From a checkpoint of a small transformer trained on Wikipedia: 2.5M parameters, rotary positions.
Each number is 500 + 40 x the weight over its row's rms, rounded and kept within 0 to 999. Layers, rows and columns count from 0. Numbers have three digits each. The size before them is the row's rms in percent of the matrix's.

# gate: layer 4 MLP gate, 256x128, rms 0.115, rows 240-255, columns 0-127
# up: layer 4 MLP up, 256x128, rms 0.105, rows 240-255, columns 0-127
# down: layer 4 MLP down (transposed), 256x128, rms 0.0724, rows 240-255, columns 0-127
gate240 107:471516528521482438459422495575470491488531423465561500481501511507544547458471561538446470497554435573505529515468488498484461565512504475534443404535517583482521502466567527551465437595472503552471472468569467573558466540499528540524476450472489515510505470456543554486544520534435506470506480468465533472514456526511510389553554512477497510519547523547481498497435485501536489506445
up240 111:508522520519482551534507470483520499558473487507549436589448488552585469536488561457560511564549548444536550507482542450525489479534524509468516526553536473484519450519525548502532506508582529383502497589554457573522418535514506492501521547465528451545530494539510511533516497483464533488468530487486541506517459490471485606428485522498482454487429539511434537559476556511470535437496
down240 108:528492414540503551435514613543526530525476472525518491566515557523563517456454474538494474483496490522522543464524529504527548524490518508507571485451460496503456573455439512488482525506465557489478462596544461522543506500578457522466458543440412511541440527491509573514504502526460444477493579533495551518443505422519496466491502555518490434571510483501491490459488479492462403479558
gate241 089:510437513479569469473517472487578511571544495537464430532568522529545505486431502503550542547461507486539538479512521579460484476512422479554569541483495561532552465506521464461491498432459521467500487510477508456508583531445501437575533523486533541490469374453471561472450490506559520506494491512511425446542481451538470552529556526507520494506476432473513430432505474489504540519509
up241 092:522506486546554504465461451504533488496436451479501487552516503484469497480480475431482515479541482545510397413536533539481474505447535451526522543463416578503480449566462532562601484455449548534475419514546466463511495484463483511555415489545523453469536491545511496549476498493514487501503570520515528412520503538465431459555495495435443486503456519543466514451534524480487556476429
down241 091:497466463467411483524406493494557504495527482443533514514479455511573426499491539525509466549441496515498555465427471441589456563558471479535463439536519451492541524498516562548496529536499530472480469488512474565482501515489585489460497457528562561486543557494544493525588492514510521556521473481466499506487535475559579556409495533523493502524425520552418458515495518515543511539524
gate242 101:496542520450485586464497448540434490509485466483558492511512440483570473488476517479470449479477479592496435497548498523473517472519468523496479463555489438520501500464518467567478530532480572568511490473606511441438465567518485434458522535506462497434458490484483437523543495536484502446488539560499521466516495493532579523562528542472481487481621578494551494518474509510423493443555
up242 099:535528546476553465507549495502580510475493534457451501445521601531522444546543523512553500412465485452532458517538526457603470548532561498485499446507468532385503478458495501500514511529547552483512527484479569440414526451509562477456530513471579453490498478505449531407483522462452501508492500458516555472461473494500531500507535430512530583545502485435487499476496478471540511553495
down242 103:500541560490559437488478530557553498537483472552425560531459490534531479442452422549478461605509502474537511528582514531503510485510592501481509483484509509487518477518503450566509480519587499520551518485523439537530485493470460503511462503471444403439472520508522481529569481496503435475513469418455502493440518493523515502526551456571550504437459481511479461500572510469603459534506
gate243 095:512534423525514495439508496473450440571528493536511462458548513509524573571500462496508504518446498464516509471385528441498430504468495543460474477487541467444550520600528451493457511448465581504498508546455556476467512556511566457487486547483476521446429542500451510496497518556478478505468555466485447531576461483545442526518444519472544506519465541485539438489573533497451444496453
up243 101:529532523455548502545536510518528515521458559446473502449528524445503543470534485593469545499442470542455533417529535510528514502506443504493451516439520444439527528439468441518542442516549494526522486482611499516504492499472466444535465513563541411511596472498521467550525492452496513449470441515508512527498513456519537456568517471593505493506429528452472459509461525512455489530597
down243 104:444412489431529502394472484534498549451549508531529493489478566491494499495525422443502485470486543532559462465461473473496482477491481535423445472427474486500434520442423489473518578550479534491591485498534452543479534440547444452543525499461543528483455535423479476429472491512504408517471483547590517490486461552468518518478517521539561492525511503470482473469489499531476519560535
gate244 104:462501457504509402447461508500558500584413439544513480532467450538597489441499550467494382466519562449523469530449485512574500493496562501567466484431486476500549544448568526476462501526486525534515473537471480533512467494518474483538581508484421453482480403464506435499501527540523486485476466462491531540536443515488513528449506496549494510524475464515507542492413511461461486500488
up244 104:401571536437567530416522488460519525498480537508479469570479501448540474486551413468524560486496425580488519582509507507497506482497516462503484471529453492460505480485486450534440542514515561575443510487493478546522507495493521619473468499488477556511536415437548473476499525467451558515467477475504493497537456498485455410560504431521523470506563528480481498540486467431524547498504
down244 102:513468474523469516466522508466481444540553527458549453481462498486464428526511521487514517505494531446469466529506503423455509466519516518524459448521449450530492482392495549462512529558469542502470488447577547587412487489503513512467463513427482440532561559466487447538558554488504498529495474525600584513476456533480431504458522586483579538490475525486473550487539480573542506506536
gate245 089:543448504512498549425445499520476481520545532552524559451527499453430454504527427496461449476491450520516491506519467506501570553540470450514514547585457407506457561515457458523479476542581451569534536545517500516519470484487458524569519458585471508484511533547531583536536512568521562501463534534449551534520463480480439471539466549515540476467514515488527534572474515559508485503433
up245 095:480450490462509510524437461492530512489434525488535456578526477528538532574422466551479528460533450537521507479543462444514530515500472482578516523460550481445540433545518465506512432552486568474445453489522457475391556469487491463450513524514516478535495584503504439485518513532553491476530407493504525534541590447524536501463455539525516536489540545545486487419516549441508525512432
down245 093:414526466477477445525500486526467439527523474534497490501535493506503506502539485481544487543564517524495528482505475560438493612533435513473494488487483564485510479532457557492435490491537482524479432489500455497540485442458547544512455465460470484486534414483511505469479521468528448501516498489533598515479537409483461529434545525452594472577585492459515550489439514587464429473565
gate246 096:436513523458463509429493505493544506463477518530481472466492492527470498492483483532486496410410476533478503460475439590505431434441530484551501480474437601512524572509518509510474580555496513547494489601488574474482530480481523573489460538480522534514478544451453455462535520491547462429515500550447467549539522503493554441545537496508456509469480566489484564520522537465417521493553
up246 104:502492466459478526515564521509473500494552529499493470529509468471498474408594505532498476424501572526491483530487458503473456508494519465485526530415503502532443546485521486559427529533417393556578519485525595440452521446484494470545459512517542490483442527485457458475481581493566548505496472511480463528494575480514517480496522485422476489465524495455474480471598504455467588521524
down246 097:469513487440431514517416559518436538489526520492544513481468547482507513545505486498491517520473488504440520482471517464458529495453501483518478481538532509531541519390456493486559551478506466489499484503578444515474549448523481503433548473521487489483598585491460549422503528511386500502494501526497598513483457485454530605514477532565534550530448505524603483488505583505524509473509
gate247 100:523490552512572441551501518488566479545499502469559497519469502527507490524515562460518465505524513481526551485480551511541459460551567473510539425481437587483518479482492545525496461548459499446547525480534487551594516508444466476530542413495451472490450393546479494561483488496491504475437466450406497448532429528471493520552545461461473503540531455532456506495484474548578540569476
up247 097:466515524553589580494504485485525525450444498465579513490556462553620494473565509532540458456441551459515507528487535516563481541472444548476479439501439538507539578534477464539514474495529504481519553401495459489585550470541536478498538484504491499553445443506452535485486526500530477546497599489496553531565484518536450527505580556505495517504518504495517476463533500551528475539476
down247 097:427490508512510491499461575450565469557530498534602490507502510516450469477509554504527562547492505466530470540452530542501471411498508554516540464459484463513508534424500477480453480469480472462508432511536501456461463482533486586535571493500460449540547417413524581525470484508515486475511524498469543465449503559462547496495490501493526480523518487491423428471547398461600522488496
gate248 091:457562565531420539521499543486542477489480524587539463499519561506503526451491488426556499458485470468481516527554456495483568465476476482507519465507508497536540530477382484523402487546564544535514437445482548494567567562556533556488549478506538555519483466500450534473441557532521531431462488461437483493543455516499460521528490495529516451486533498516574520595495496539540479480486
up248 093:515487451564564526496454485591498470499502504435432538478519494476560449476485538636468517485478468509506485491525499512487404507487493545509482460516528539473482497593538520478483480490471426424509492528561427409438469444519454527445493487494465425479476452504520447479561464528457495524495537508555489528479549533506578439514557487513467525460460474521456522430534473525491481507557
down248 091:449467502519470543497520573528487510533507510517523509490550581492596541468459507545532489459500487453487511457537434509404535513450486494520589454528589483504534481569516500536495507537509572419532424507528494469546544541561500537478462474533407496454514495513437449467598497585530487513526568517529502489471485471564510494532458556500460525547485477514534531507495488553448464490562
gate249 093:489570503518576436485558447498448489514486553530428553502526598514617466470495462556547499496534556507459516582536479449451463483509520476510509555510478465538509504479531502569572568490504502475431506601539486450486454507484532554483501555471511471460501508512477462537476503528596483492480525489450513438563507572494466494457492517511474538518545466454528528573488556509498455531522
up249 096:475555528532558487486603523458499529515478483481432542556447537516565489430535477538524517504466458491493494557574483520449443515504499485491510584522473589548489528515558494506410543494485523533461489509622488502449425525460488456411458527513549477498488532542494462449437436469544492479460512450547531495507561602507534522521464495486487498500525523457544533550522507475467494471528
down249 092:483525407464509536449445470464522493487570529472539607523450480503458489561489501521527528521460503598506483456427552452449511557472541463443506529518445503538483516513496470422522447514514464451528455532507505520501506495468461481465516408481434539508535548606496498489536448471402473523497539451436504452527490426484489529485503491525539491506513499457534447590478555508504524459525
gate250 099:471473559456567559454503543481501443514460488521421376474505455547505489500491475472494508526464450477471492538526489489474492509488465520436557584517499483473543434459479489534495515441469471429522489455468562417453543579541473515501515547476535506527457490526482470504492499458549514431404499512431501474501496562464482472504575545541523527527461435425534441505577463472525506447485
up250 101:537426508484485477445516524531462519528451495591428531524478492536468531474509540512504502557522559434448492503495520516526507529448509521457491506476573464490489481516516437491468502510521508549554527563440555504551541559503494513569428472491498396504466453503428506492491532478455496485521521550470462491486528463492522478540497584464597418563489439557509552391475488498577513455464
down250 095:524557466527495455464490474395473459371526560511547494463489526447493517486503540500530486365537469498487545512516543478563520498547515509549513495550532534497515491469501486498492540497473539534491500437524474472532526481483475576467570514520472498445502497495511540485474503496551431578516467499595466452484457544467582499452414464530446575474539527533516548577484525490486533498459
gate251 099:457514509500551572480450471519504442519444488461517527600508470478463521500493500444494496506529481510498525463468460464459496458534563494539504547504466573462479463486515569569475469568515506486518410435525533479491480513473474517526498416421468545495466464535497448572480585522485435509477524525548552454518452509525470551489489598532477450478536588598504504468452500540507538471436
up251 094:466540565520532512423536583483561436550403537472478503530455493420573539518536485508536527527529471495493470515516577537519505523478443499518408534484484431520544455525490556574459480443497538512490584413566445506514523481466446450522466503481461461537536469497515520493515472451481509513497516492558462572461490519523534505473488558516477476402506525439528506529496452437555497495496
down251 099:453572469522568447446484519455575453400511420488444532508526569524479475497476515531527517478585509544506469451536507512491485487492451552539523515477497498543480479508510510538490521503531513551511475595504474423498504534443551490505487539514573497472618496552466543496470558514524531490551522514473458435521487496470466501424556433531470534413531448459508492490459493585518500506440
gate252 098:446518498523484477485532555482495501495508517543483474524438578510549553410514516555503471518561438524465514538468507574477500510505475512553487467483487556469541455539491546532500541581527551516544514504556526474526482512553529578508494397495466507456567524489586469429506508551507497486435425536496527504574514559472494529585562464556485478543496459507457530494375474518499479514505
up252 097:462495503552436506484482498497487402503455499539512442511534470477423543447517466540529497471608519507474504498493548520459416560497494428431474543472464535528479525493528528429502535462569461470476522476471495547472503496476533576496553412483525534586536599529514542514510491522465465531495498470497474532536451492417521518586458447491533471509470405510521489538517529521502551551529
down252 100:417589436488471469449438489436499551486508527535529585465502503510507556464441474473477466429522459448548472482451524509523526502506513484538578545490477502485499397431484509518519517439478556520497501483545484511465446528495552466484523485546545525477444614487472519497462478513511553572506569536484473502508496492467517539538414503550431521435507491415519515494471537579481528539494
gate253 115:555511499516498496487491477517559456484479552462530538444492511589527416463488481434498469462528520570517467436585527512502379496516524466526485393498513511498538428537449500555481480507478488462565553487523491586522474470507499520526514491484437550494456479461501415460512520524465503415462440422469557524488452504521424532519507445501542503512525477429502522522453439530505532498469
up253 106:476544538473565469488517503521468468462423537539497525535491533463476560434476503540536509530510518475494518485460510489530506493540503482521464561497477500418531506481517558432527610469435465549537489515499511462499461500477440465414473477490543497536480568532477501527480483492567542505468562569544427536643525476489573494604480513430441514486484529573560505482507495515465507478498
down253 107:452540519451550493478445511474592533499409496553573422511493517533487546425395456551414499523488514527501538447455482493539498453503547444485507524552513467522466414556540483558555500512513469550546486605489478463522523544428481480472492494571525473491485520515535483458585503571497572475473503520505501568497508449513527485511456457489470488519453508503517489506532522454455505468544
gate254 107:422525525549460452467582507584457556560511448524509531514494474476507494515526578544530569492437483487491515567522515540411490527463548520458487490563446506511558427569501535463515512481585473559546501476502512544513450483474504446526469484454506475539462513584510518498492505516475479511490537485463521512535510509518449462449518484422535398477496549521579468498535491562476498406461
up254 098:498449451433561520501423530500554489508470560566521527529527473556488485410550479427506465433461496502487483603503527490535563529508489489516537506482527475577475513490441455488484478484499455412468563493502461441540519478479476532478495466482523542457484491498463412524480512497554475466464449502462526478527493516442422525590439450521460542469495519456526588564490555450548505512541
down254 096:463423525514456536465474490475521531520420535501398484492469478526486539513440494425492468530497514413461521458476491482439568501541504579485530482481524466538464539474526515521453555531466460464503538505492532551553537586538587528528485476547523526477462496513520485515556523511519496596467416554554445568504514501511529489480482499451467444522404551523465522534464478521499443533578
gate255 096:486536479509523501467558454554456438445494490460475537489495525552503458424465475491481468501552536512511457525515454496569482506515477544496504483408562431540548527477526524439449490496535466534597494528571555427492477497530453565368499495495458576566482477470530522462410477509486475473563526426494493559448518521483502484458505491484535515527549481508463496537446555520491475446449
up255 103:503515555474572473486525479514470499558510539435559499435525529547521514498523416523581504517563431519538534558501539466538543561521456576499533432462510533496539470542443567517477470489442506434480500549567505450485463476522553459476523472463501542499516440444531456561519524519515501504536453530483549450511501548479449482557550540438470529515462471511410560544406509474522508544516
down255 102:482511526484516414448513463597468531573488468505495483441477485494450419489455511558507542517457495456501469480469473441489514497478530556475500546508474509554448520537541493514514557458508370526474505442529525496507513520582545534528493526558495479512412529526572502511473545516436471431467510470609498556490505395453508465481524547502560494534486441461487489494463545506533507473540